From a checkpoint of a small transformer trained on Wikipedia.
Training: 590M tokens, 4501 steps.
Each number is 128 + 24 x the weight over its row's rms, rounded and kept within 0 to 255. Layers, rows and columns count from 0. Numbers have three digits each. The size before them is the row's rms in percent of the matrix's.

# layer 6 MLP down, 256x1024, rms 0.202, rows 100-255, columns 704-767
097:158135191107113124131135143125109121108141111112134089112114127119127094106111071167121110080108109134162118131142122115097112110122159098108130126124148149140157106122150136155117130088104128
101:131100151103146164155102096100131087149133117103103132133069147194168123102101105139092124090179115139139142132134118105121121157088159148106135136103127134138165127149090163141135143120126133
099:129109109097141118110093110105119163081131146126129115199112112182110114132183135130158113159102079150122108135143102149140139157145101130140145117123150132145142115114161156123097159135108135
103:133123139109159122125120147164147130077145173125169108097146116112085132144140153126132147135120074152121097124139117134104176120144120130130131110095106111194151127108124120086122129143137103
103:109125181149131139129091168145101180119125141109112093110129112147091106151111136135139136081096118093150112146101093118182074184142126137107146170107131151134142090148113142130148095148152087
102:135146128112136123117112145150103178148138134143068160102091142118111150108106134116105085133089114100124100129164121120142134116214149182110089148156108138139153133149152135123138096101106143
099:140105120140159131136146150097177167118119102091170145110140125137154158168110140145127130136128160104145131109112106148114103136141109111125106129131122146152146117166121128185150135076115140
098:120123117144135095102088121098090125160100124109128139161129135105106138129125133144125099118109111125143127104115165129120122101133065138113103116175088128148106134113139102162146108096122099
100:164118147146157137124138097085148166122125167184167150145129126140149170166099169117130085116150127129077171134155126186079126156155138092149152078149118124134087132153110182129141135136138088
098:155117127094134101091137073138124127124150125125180159138141121081119134098146144112122096131128100093161133126094128135133196149146135117107131160091143153140119137075161076117147142184133107
098:151089154117098132123126116159155116116104090118129114160144119122094111148126124103107133105149140162151132134146141157167116111102131153137129125140119149137128107143127108136072141172142092
102:120159131112084124083128116099127101131088122147127086133101122133140117160101123130167115144142098160108140109125137153131106153131090128127091127100104133149119131130077085143081125124151108
099:133170186145127125137162121168154139123109111129107130120151111109168159144086156140160156154148144135114145131166092121087090119145134105124150109061125103120155134162122138152138107154127100
098:110130133153163137112113122152121170155111167116118184116098152116123101140157108162113136150098110134168119180121093165137131100121165138139153174157139171132095092136160153152138099146116108
100:107120131137126138081140112151132154123137122129101128163145126113133134124134152147100102117133109127139120140117102146144082188115113147098112140097133142128109133118159085126117163099116134
093:133128099151078145092171126085119139111110159123141126139140141128138165169152130134126103090172127148150095120145144123138104156121140133113169144133122168177149148107154127158132138075143105
104:162128158104132113125104183117081137141107141144158149079108125125123106086144098120109105104110131144149159104145117138142118140136152111118133140130092123135138090161087181140128133125155136
094:100126141124093134150104126105120155154144124150080095102104155112134078118141156124144131125159151143119100154186119131132103142178119108167140108124125109152101133129165113133127170150155144
100:118136156105140089151159114169133152119151084121156156142142136110151109159104191081144128144155134149108129136078116125128107148112133126109154083149100154095128147149133138197169093143099132
100:129130080113126128141120104122125132144161101128138158112128134155109140176171138153121107100138104151115107139129121112155156123162138094151123167131142120126159147097086122077123139132157166
106:116116134139109102093053113141145075082095160076123115178134119155131109168150116138164104154112096123129077131125170145126123141132148168170113145132144154121123124183093133131158122144152133
100:090197152080129124170146141140134117145166116116089151130109163101125113126092101162159143128157151075133064117107132187121139146181102111133097152142138106149117111156144118123109156125117109
093:153122122123128118120140108110088188126137117145131154158136149160141138149149142147158141113085114135079127138113104158160161131120128078153117103125139119114118119119130130119109169159120112
101:096130128113102110103161153119150153116133166086093149143137136114141130136115105129113128129165102128165133182146108119126124112076137117116121134162099149157137099092127175110108138117158093
099:136103146114131097152139138120156144119107100134142081103125113113129167129138113127165129089144111146090148157142118132102112120118145120123130135147124109128129119120158154179124131169143124
099:069111117163134134101154104123124172133127134120169103139124113095095100154108127132114115135120135138093120096142088154126127162128116132122124134137124078119177076130136144089129124157129178
100:136134101133128158119144132088124104166137079130129158137117111110111146117143154126115123146145088107128150136169111123140143155133110142150098106154116164147140091141101140134104121116170101
103:101131152090150118131156158118107130145079111096116108117128089122127126141121154090151158115097099105147126105164129114124147108183135141055110106162103170171066090152088151135127108124111139
101:134140129155138132096170123165079117123145090120123122138134111130135130140168111077132117141142121135110177116121127150122128119136142084145122130129174118148171145152129143137117148129100157
097:109098094123172102147134121124150092126110102150130145086095116159144157109115113138093154104128125103110111133144127145120105153145157158095117144112106116139119145144167169119116160138125174
100:121089107170136126148078146117102159107177140134103143164111121105166167131153078141146111157099123141104135118133145139137100122164146129112106100165123098111148136131120117179112124099127098
101:121107178121143090140102153132128089122111157122125128175082148136115112144104169113143142135143172138104172106156110113136150132163111082139180112114164155177115135156139144132114107146124144
102:175127159164151126116115133175137147156150124107092168149144127126114105118114124145122103115137107118124136160109126137145138157110133130149138116122108120122131134164133162123137132142132100
102:131138149131155118093143153065097139136085175110175138183094144134109138143078088093144130136100136124146147101131114097132141152155174147124143137110093110153114164114101136146104108102142103
099:165133148187140098104135090136106145164120141126090135159112125159129173124118108117153141078079072163130094133129136127151155132119138152137097139108143132184111101098159102128139153114145138
102:130088202082132092152123148133133088099183101157170111120136106131157133129086131123123144131097116112123094127121067105123132087095083133141135103132080093125131122118098108130137104097162124
097:121100087170090142135162110125100081096123128110118110121154164141121157152103139168116120092136140129109132177150126158152104155096141166142130108134097092143121141102139121150111138150128154
097:136139137143156141188108148080122108139093184190139132149132136108143112094124127141142116101116081104103129087133121171145090158172149103098141127051132158118076165119128144136110105117081104
101:142144129097136070115069145103092149128107112108166114102111069089110144119127109138068125135117145134172131139136124155129162151153142153182150161111160103149134104083083112130176130132118138
095:107132128134156086206101149138126134145098152104163105156125115115157145119118127073160125139137120140123132150083121122108141167132134163140121167100089104138135132115127165158109171118114134
102:144120147160121113173152089119124120141149119158156152161150121166162133172143106094126068145105155132102167091133118187133121111125087107115154112082125120114158134161157119111111153125142122
102:129113127141138148094148103154135117141140123138119122138096134145108125105166103138126151161123122160128131157113109089102113120110194133113098115120140168135088108150126137172114079105092103
101:155161141109150125126144100156150162151183081105109121099162090099162147104124153100140165160118133098128142138107122123101121142115151126176177112102156073137124153138133150103119138146122128
103:127076163164167148120152134131134089165089177170125092132121054077115120136136154101103138121095169107146147117166108184093149075106144139152143177145129121079119169167152116105174141071139174
098:126099119165110138131194155100108168145146160153123128114172117123166082153115152174135150160124102105081112142138082165132115116137165181115155128163139136160114153155154116092085140098140128
101:150108159128113140137143137100155133136112181142089128144117156130102107106168149108125103133133139147112125118109144077094140100139109158144146071109129173134154145123100125133124125096112126
102:125184104139140148134142138124126150146118116107165111126125121167146111103129100100136101135112175123160116101127117103089127134105194114124141141097106166111130144164136115106129120114138121
100:121141127156165126130117082143139129095189120096122139122149133145154105144168088138122117106126136116148106128155123151158095132133071123134132112121133147154116161147079125124130132128106121
103:133182147099107104144102148194161152107090117140109162122166115139139115087151103151077134172120108116147124085097148126131115138138162133131099149118143129135129130092114100164120122132108137
100:110095147080110126137152105146120136153121133129150139083124100129114162162129095151158153158180130148151136108176122079151146168125135126090125080122130156131116118149132163149131133097142114
093:135103125172111122122153167141125116129147143155152105125158116092148107128118148109121123155146099126125130119141131142164076115136077120118095145133102156131133134119124114135099129127176122
103:144080153158146116176139131122179139142064115146126107115106126130117176121115154125158147129106089142091139107134133117144089152084153092161128125121078134125167076110113122138129143108155145
100:115128148109078139110165116130134172134158132065099137159135101128151081130137118119122136147131151107125085151102126118124114115124119126136157144121134137119152112136124077121167119149103115
100:097078137115103165103123112136154150198135112146131111168116145155159126101117184109117143120135126135130139095130167116150096154101090112135122118100144134146124145164122105120132139119162116
098:107143155108139135173096162108124135098123100132107145139117119141130112148147102134143133094129145124173093149110089105113130123146177132118126123106113168121151119155142137131127156145171118
100:146143122100139137115165131166184111103123115137103107096122112137151094114127139146130117153120123139104106147136137124143118149131161136104143105150108106114160150122137123131122123088141158
100:134131151107097155142162142163144162120108089134090104169121107130158128152100111133128105122129118128179090182130116112134182129096131101165125151127073160126088162140137139093117127152123098
098:114150149135121134084161069129121098154125179123104144155142145177137122121138094172116149157160160150152109101119115145139093141157140143134138118118145122107137156116154106131049123142107130
097:146137146156097120131119104148115138143144069103119117095140161144135141110108131171133096128127167107147112110135154111165188132142152170141155136178099146133178106099094112152150124118141121
098:104111128109114143119154170186150083120080129138117113131132176131091113144133126129126133129110082120171140147137126097109159152121152152151147088124134134108149129086150167125143148116107112
101:113069113110120125092163127164135103129092138072167141121138127146109147137144143105093159115152176085116132184191138141149127139099113150135128117107134123121128152124145174111139095115114143
104:141143195125116110118122089151127166144145124158168184093122099103124117097121131126085148120123091147141143107085062082096174132105117135124133142107137093115150107155124143104102131156150171
106:119115138082140109156100173100146132109104129126162088205127119126113120122149129135147154082171115132149134139124128144104099083088118103139150180140136109112128144109117163172117127096111140
098:101115084106135154102211119113159165093137140154146091127118088126093153124160094087091136164114101092111138108100118124085104121140146136120122152163116151166134179117115093084111140126131115
103:125155118106128132098150138124134123120103105100104106154171153137118124131139106142133123156163118158171140147123137119109138128148125163157167191122150141108153120125142169141116116111109104
099:124115153123119125090150175145143094125137114103174130119109108109080149124122126109130149141131069116136135159182116078117133145159082135171154146140134128181114115142133166094132118169151098
101:106110122091147153162109109138147089103132106115108126171090120121120113143136128125126114129089097124091076149117145173091128123110167097115125132124140108112161114101141145148085113143081157
098:121132163122068131112140097115170156105103118138169120110144098133107161144120108128095122133150131114104084149112128117101143137144136100103080138146133138144146132135128159139110122138113119
099:127115114144110131120088146119162163126124180114120099125088082120144119130150140115123173113162168119129117116130100125137133155158116118123165111150131155135131101085135159129146108100151139
097:149152107104158086121163101168142119111125119126158132113144140153157124143130121153099149136122111153142126162106109117108089125156069132128127118084131147073107125163128094097182148158128118
100:188138094127113160146141073151141137135137095099107134135137132148132138131156130123118088138094119092127116119110166138131135111129137088126127085142129128114072134135143151130091133103124145
101:126133153109115138118114121107131110156108136153158137148131131147125147133127099151138095105156118105138102134119146109161082118134106121142154123124155107137115128126154102136140124121137120
104:150139121075177144164161140167119135151130107113114101114134162113145157114130125100115121087153116071129163153131163118135122116150177089155143132131129131163071160139109106147091131105122134
096:140112153133087133132112144137133084112137104138078129131147109090097129120144122132136116124130120114145113162140105143144119132151149150090107152105140119137129105154083133110141118166126086
101:122112075169165099106119157133098144144113166158099149134132131145169130109129132141143120113159089159162108121119173105109126067204169150091131127112101155129153123134104146126087115100112148
102:100113156136120124128139142127122110128129132124162156185096138114149152138125137165136142142112141197137137107128152130106154133125110121166160133120125165119137118106161114115117099136130107
099:136183168123154123112107156159128079097141141120142112132102123166116089141078143114113137106169117136107124160131078158152123123101117147099127152108075112127151120124143115080139127130127130
104:107129148106147091112100162105126102090154080107105095178134156093133134122097123116126091132123099142119137114126117157200078114112132101121145113161143105099089153085162166165102121090177146
096:092134126135153126114186129114062171107128166115124107083145093132122153121151153121133143143145131120187168155143098108154151122137116117144089129140099159144088116091140090122146126154110081
100:079122140144160099127096101132098159114122119161105085156127125140121117094089113102119120088100147149137126081131135146123167111108153121148089092107158167102160138110127101103129141169167097
102:113144134119095090115092100150146141164143117124108126136085138164177128095112141107092102132144149183128127100126171113118142121074187114099146112127139124160135135130172160151157123139174125
100:140107180160100133122146144125107148151116148162116170118151161139091145155149103143107148133115125149166131125152115131145124124130072117143124151136116118125145110182103156126142116128112127
102:203167149117128123137080144115110145078148099152139144098092138144117116179141154113149145097133133121107138132098130098123150101155133127139142104104113126124138108130107129132121135120103119
103:122137146065092158183135137087134138149120100136145143154111128103175083137125114102122128136092135124157147120092075148155125113200116091185073154137120160099114123154108139157138156153093130
100:113147142128127113122132090089121173121127109099103119130104148138123080110139149118114120166130102159112119077115120108161116131109139125101142100068136122126110147133108139125140155142113111
094:105125119104127134099129065134106142127136137112139143093132155155140092135096119125116142110123133130108109124121148164111128159119131149117111151119118128084122089120150123123168086150158117
107:175119151111142127093142121114143105106176157135150159179158147114138147145148136112126098139093144092164132092147127126123101105134125124129155124131071133158118152100124186130136133149081190
098:141129119109171095115173128107111101155157143137115109078106178108095117122112103138150146148135109124160103160149130104128116125148125143169116128119139146082094101119156148126168123146119164
101:124121119129172121138145152165154136130145120154111073095172125126117157143169116145113130126170115125122096114182118101124114128120134123139153140170122176124109076124146117121114117114149131
100:102112116149121134146129096104098142101095094150142119107158127124113139127155134122118114097146121102116107131123169129095108131122145109112150126093134148122096088116131115146095141118137129
097:182142146095136146183136159132103128113120110123154121092104130083157158116129136170154108106124138134117145152145158181132119134121159147099195163171110100104106132085091140132146138127124160
102:127102132149154105118134142129163158132132137148157144152119081127115093128111122078146142182141128159098147163117114119093102142100141163145139167109107125130136130134157148100102102157093134
100:110154125137152123106131123125135162148096133130161134110121128095117133127165167145179095150113134187144128125104132121107187115102132101120135164143122172139166070153156165153131088159129110
101:150110143124132139170128153156129127136125135139088103112124139135164123128174115096100159115119138145120133131159146128142130127112103103124135111147132106165086123113101134145136122114127119
100:123167083132115129144119134120091124167128079137148078100149132108088140096121144144094090120154128115111133077116116144139099147147115135101159156154165149117178160147143097077154179133163123
103:147107141119089114130146179141138117112087129129144159096129102157058093109144131184129115065172106175139112128059174121176127182100165086140157118114172134161111142057139161131110098167131156
104:161107116148138122140155091123158147093110137165153104126142120109100155117125064129099152092114139075130178104131137153131110090133117118129098064119132125104145137137161151147121101171115147
114:128122152099088110145130128081134130105139104107103093145119078158100127119145100139123118085170146187132136144127153145124132142122131113089137115138170139124146082131106092182145128089115125
105:130149104161108139167105120123140099152119100106145156151109120115125113114119157084166089145092138119100105144071185106084113152123140144155112172118138118113160112122122125100169146112139122
099:165149098134097103147128129156147120162142158139134131100112119120112089087199080129158107119150100150134167127132070125130076126148129152136103092136143111109082154131139162150131110110097086
103:117128122129170119141105148142097132126111125137115129093149104121125145124107115102123137143093146154120187148121113173135159112135124124091104106124165144133108160102144110124176121142120146
100:176173134175154159124174104133126102183136099157122107095156123175129135103163128119141103128129135138118119131106118142164165134137144137154173112144140115132161087114134115096136147121092132
098:168131118151159134147126134068177147087120164133156138149109150110126150123157151105146102139080106141131150114109133140137126081180164131154125101157143129106136105142111166126141155130137146
096:114115121140109154114107072175129122168143129144108121111087145115187135161159127143099169127129100158131145123135126120151169124136121103149098100137141145095134147101137143143112106117123146
099:110120133128123119118127122123089197113111161131125104144096144122149117145170091124128132176104130131152153118120105120141073087109188094164109114134144145102120131132093088104115148136137108
093:103119125160071065103122123121105128103140126099113109119078106106152122109140142139101157124181123125188131109170131123155148133188118127169096132073124140134109147114121110131111105145155113
106:087138157095156101127145197136117145135124131128115124162083128085092096129080132128131130161123136130096132159145126135121147123119112100132106119133121097171076163115123130110149107108110102
100:124095114108130120118149120177127138140121123154139188102149094108146143103164123142105129141145116139121076087163204177111174112102130117153105124175114142111118121121154160155176132146165100
098:152152123136091110154121159088137168125101118137171131127149118113143127141133127135127138110176130138129087138158150135138169083083113092145106101150147161198104143147128148144086123133140146
098:122136108114149138156112126132113126134100158119183135151137183130129103148169150082125084116160161141160151142099125147113138152097132106168133116126139120104178149142131112135104150114135103
106:086136119095130106117124105115104092142146117157111158142150166130144132132089136141107092149149071126145115110101137126148130117130128128120133168117131099118085117137132090109115131119128137
097:120169120120118106116092124135134120176140121097128129103119126130115156081106150111078114075152148117172124143078094149136136117150108137120091125127147125139163110120109098174133116125110126
102:144110112148185101131167124131097095102135134107082090131147142158098099149139116095169136142110155155114087151124134121138145140139095160129136096127149177154146120121152098162149140113144116
097:078141105114109144141155095114138117104164149074125126082120144156117128133083089090137100176176099133111099123136181149095116132148129106143152144111126138113129154120132149129150114156150179
100:116121132121114126121107095124090117134085151144103126146109145095142113158111106121101121128106138180153130123114116078145119115100119123137134150081100107107127128150157147198115168102167082
097:078093129107143126084159127126152116103133177134155167131109127149156104116117126141089128148160132129114147143112124130146142137144111110140138154141121142137116143155115081113117089138147151
100:099115097136090149152117156160133155132135106155121136113168140168128170132106150090087101127107126097136124152163107139147149136116121170123129131117113123136097136148152152147164112106102141
100:137174126092112099127135116115116113137112141153135129139111122134136098091117147069112129134141157133142079134135146110118140149124119139151127150138112135126130139097109145153110100125124150
102:123105123125120129112097117137149149122134105133096084108105093116120160121131080141134159114133115129168135153107133113135108151153116093103138081136117150098144074151162133125081118115133126
102:115170126127180148114090137132138127108115088130106133126138129109078133156144136139096134127132116128191121094110120151146158109158168135141114147160128090085125155137132129135147179132139136
102:137169129157147129155144155145144131114123106115168096079141151106103124114148121111148121144151120125116103130137095132112146115151167125105117127135114131090120066127132156114128138159150112
106:177151162122110143097154152153115164124131101144166159129113123096104145129179133117159117130111114122164121120127139140092126144157152163123136163104090122147134119088076151114139123119096105
098:154138100149143143132123114152155136137098118109152143139091125115133139167107105127151076125140126193155129109137135129170108106133107102118137121120122154105109178143110116108115135120141110
101:093154126181092113133125093159119117109130133126125127141095121115146148102138147126129162181175138171122105157127137136093170133121161131104111117120117100145159120124093164127128126125155118
095:092141143156145109091120118066149096108106124123144135111124145111154129128116123165133102129152160137142119150128117175172142138123146104115105159159143092135128083111128143168118107108153140
140:151157104125142123077208116153129162134169150110130184113139136143098095141135102130125137105158131135131145131096145121113138102140093105119095135170118101123147133146134137121143093102087113
101:127133182126145129128085108125140161125087140128125101148128088105103117151152122115123109137144127129185149140076136152136088128129151176143132147127174128121133144136132123086099123136148155
099:139097128175168155126147102131120152114140120181126157155151118163132141154101147126112107116096131123146132145116115144127119129108122136116092113148123086137106146115080072179131105142145115
101:110136133102148137088092153131117122139073154124094132125122122092156094133080139116156104155093130104098105179103127136140119079125157109076141144112153124117143118142109133151144092113101147
102:108162100149115147128145139135152104161133128136128107122129186066114107138168090089107086079097150089159125128111123173091103135122125124118175134131151112134098122185086113158096119142143148
101:156125110152142090126130122114151141121108099138142147095094118115118148146174119130121098144129131114127160090110126138138098152139105087097120134148165136156150120142151103140146130125142144
101:138157097150118135137114120097116100133137106153115126118132154095123153137145156128100119129110129113169126142095117143137120119159119109160152133142130139139130146114130140126122117157118153
102:119128153144140110149184110084127135133158131172176130112133147101141128084117099134097098141141136095090167143096104137126134121122112112150167131147176143134135171166128112153130137111142102
096:140105106144127133164162111133106147134119125118114128159123084157133152163077098147129105110113139148116160078147118136125110164148166147146102118165138133144120146143120157133150156113127156
097:126143143134143119139087112098125171152105170159095151081156128201150170104119098104149102128101139135135130119106122116124114149144099106126123159134127128122125127168106169154150092128106101
106:115161146117096139128139157187141125152082097162140144092117144130118133130118154104135119197101094146146162124113117141127109147126161185124118132140153139165138129154130160152150136138125135
102:129089160125125119112125148162134125098136127109151145148098144166108147118101122119150153124147130130110135129136119192164136168126132111193137136097088080169179135122132134129110144137167098
103:108132139156150138160045162110126104160131134121124131114112176134158158098150114151130123117150130138124113174102129141109110127135121133113120167125138178107099136154104117111096130161128162
100:117117181134080135118154123110119139110126139140152123134099109145154081156152122108164102120080135115121133107156144132111126138090139104194120110134146135095120169102112130114118093117135131
098:124147145122131120125104103138069092077118116140117103109168119142121121107172135173096084113118172101126103135108120139125130127090127129135141108145099130122104137078152084152165155161132095
104:143125169146076149142154107133098074143167149121109125111146139130135117138127165127113083141130138131132107132137126147134139133124111109094157100137087126109132129103154191159096154099141144
098:133175096137129130115118103167148116146073107155136119150145144174193121106115112143154096091137155075104110159137132112118141142144099140161126127167141148127140135069105121158135116101116125
103:131123096163148137088136153123140115115126092177105116134134101173135094111108141140123123097117130131081114136129134159123142137177104132168113098139137098111108132072170117137131135093121179
101:075130126150120115125135120122109137115111117124143141154101105133105154166135102125114161123125126166138103134157135122166137146147120122102135151146127139121128106145142126168089112122159131
097:166139122187129138104094141125113072095134135152136130121120147123124144142122154138073118119104114097145142130120113119114083109105153150112114145146137127103139121151093125147087164143119127
101:163155129156098155114125169125151122121110138160145132142102127143138138154122136181115141117111152124139126120120132149117100138090127126107138144104083109130121128140091127196151125110141112
099:077120081094146154153132093161119102141117144163114142145103170111103135146144081170138106095123167134115152130102142133129174137136110135118097144107113110138131082139110136142111129142140111
098:121126159142096116133135114165124132150088146107127130119099143126121130195105105150097140125149152137145113092139141131142105157139146145109124102147161148132131116125109141129111126134136141
102:134165131133128112131100127141148112172128135104157119094106080099133148102117156172106119126134135116127149154139136139131130124124134159133134161186167140118083118128134119122117197139176129
100:149151156125141117096135165084101138128135123152110075059127149151119127095176115122123147120116131112113117150117083150111151148133135132125143132144185121137087138098138097082123139119130149
101:089107151091098140105088138101114105098088137121114150122129145143111118138112089131111136128133152139135150146112140115108143158123079093149121125123143133116113147103102101129148093169140163
101:112168127157150105110132151121154136100155140179141093119151135143179150099113086133101138107139134141105130103103115096126150136140149100159120098143105139137121157137100105155132115173141142
094:118162120113126106085104093133138146094156110145084120127137109129113105156150104173076112175077128125143171089147081127116164135167133123103113119126147127128174139098128142126144118154120124
097:124108148126116119155134113082110112119118134085083137083115131118134073154166132100154097167143110124145122105106099124109098141137124130086102088143137155126160109160161111096137146127099143
103:151136110127137150153123130122150088176140168100138094091118135138175123094107123085101133109128118109123096123116134151124092118117098150072134138126174143137128161180138113151101115103105141
108:121117083126131113113146095084151107135154158125124115134100136122171110154137147108111125097091140113140150141155106147165171142162150168112104102122131143120170147101109123123121099123120134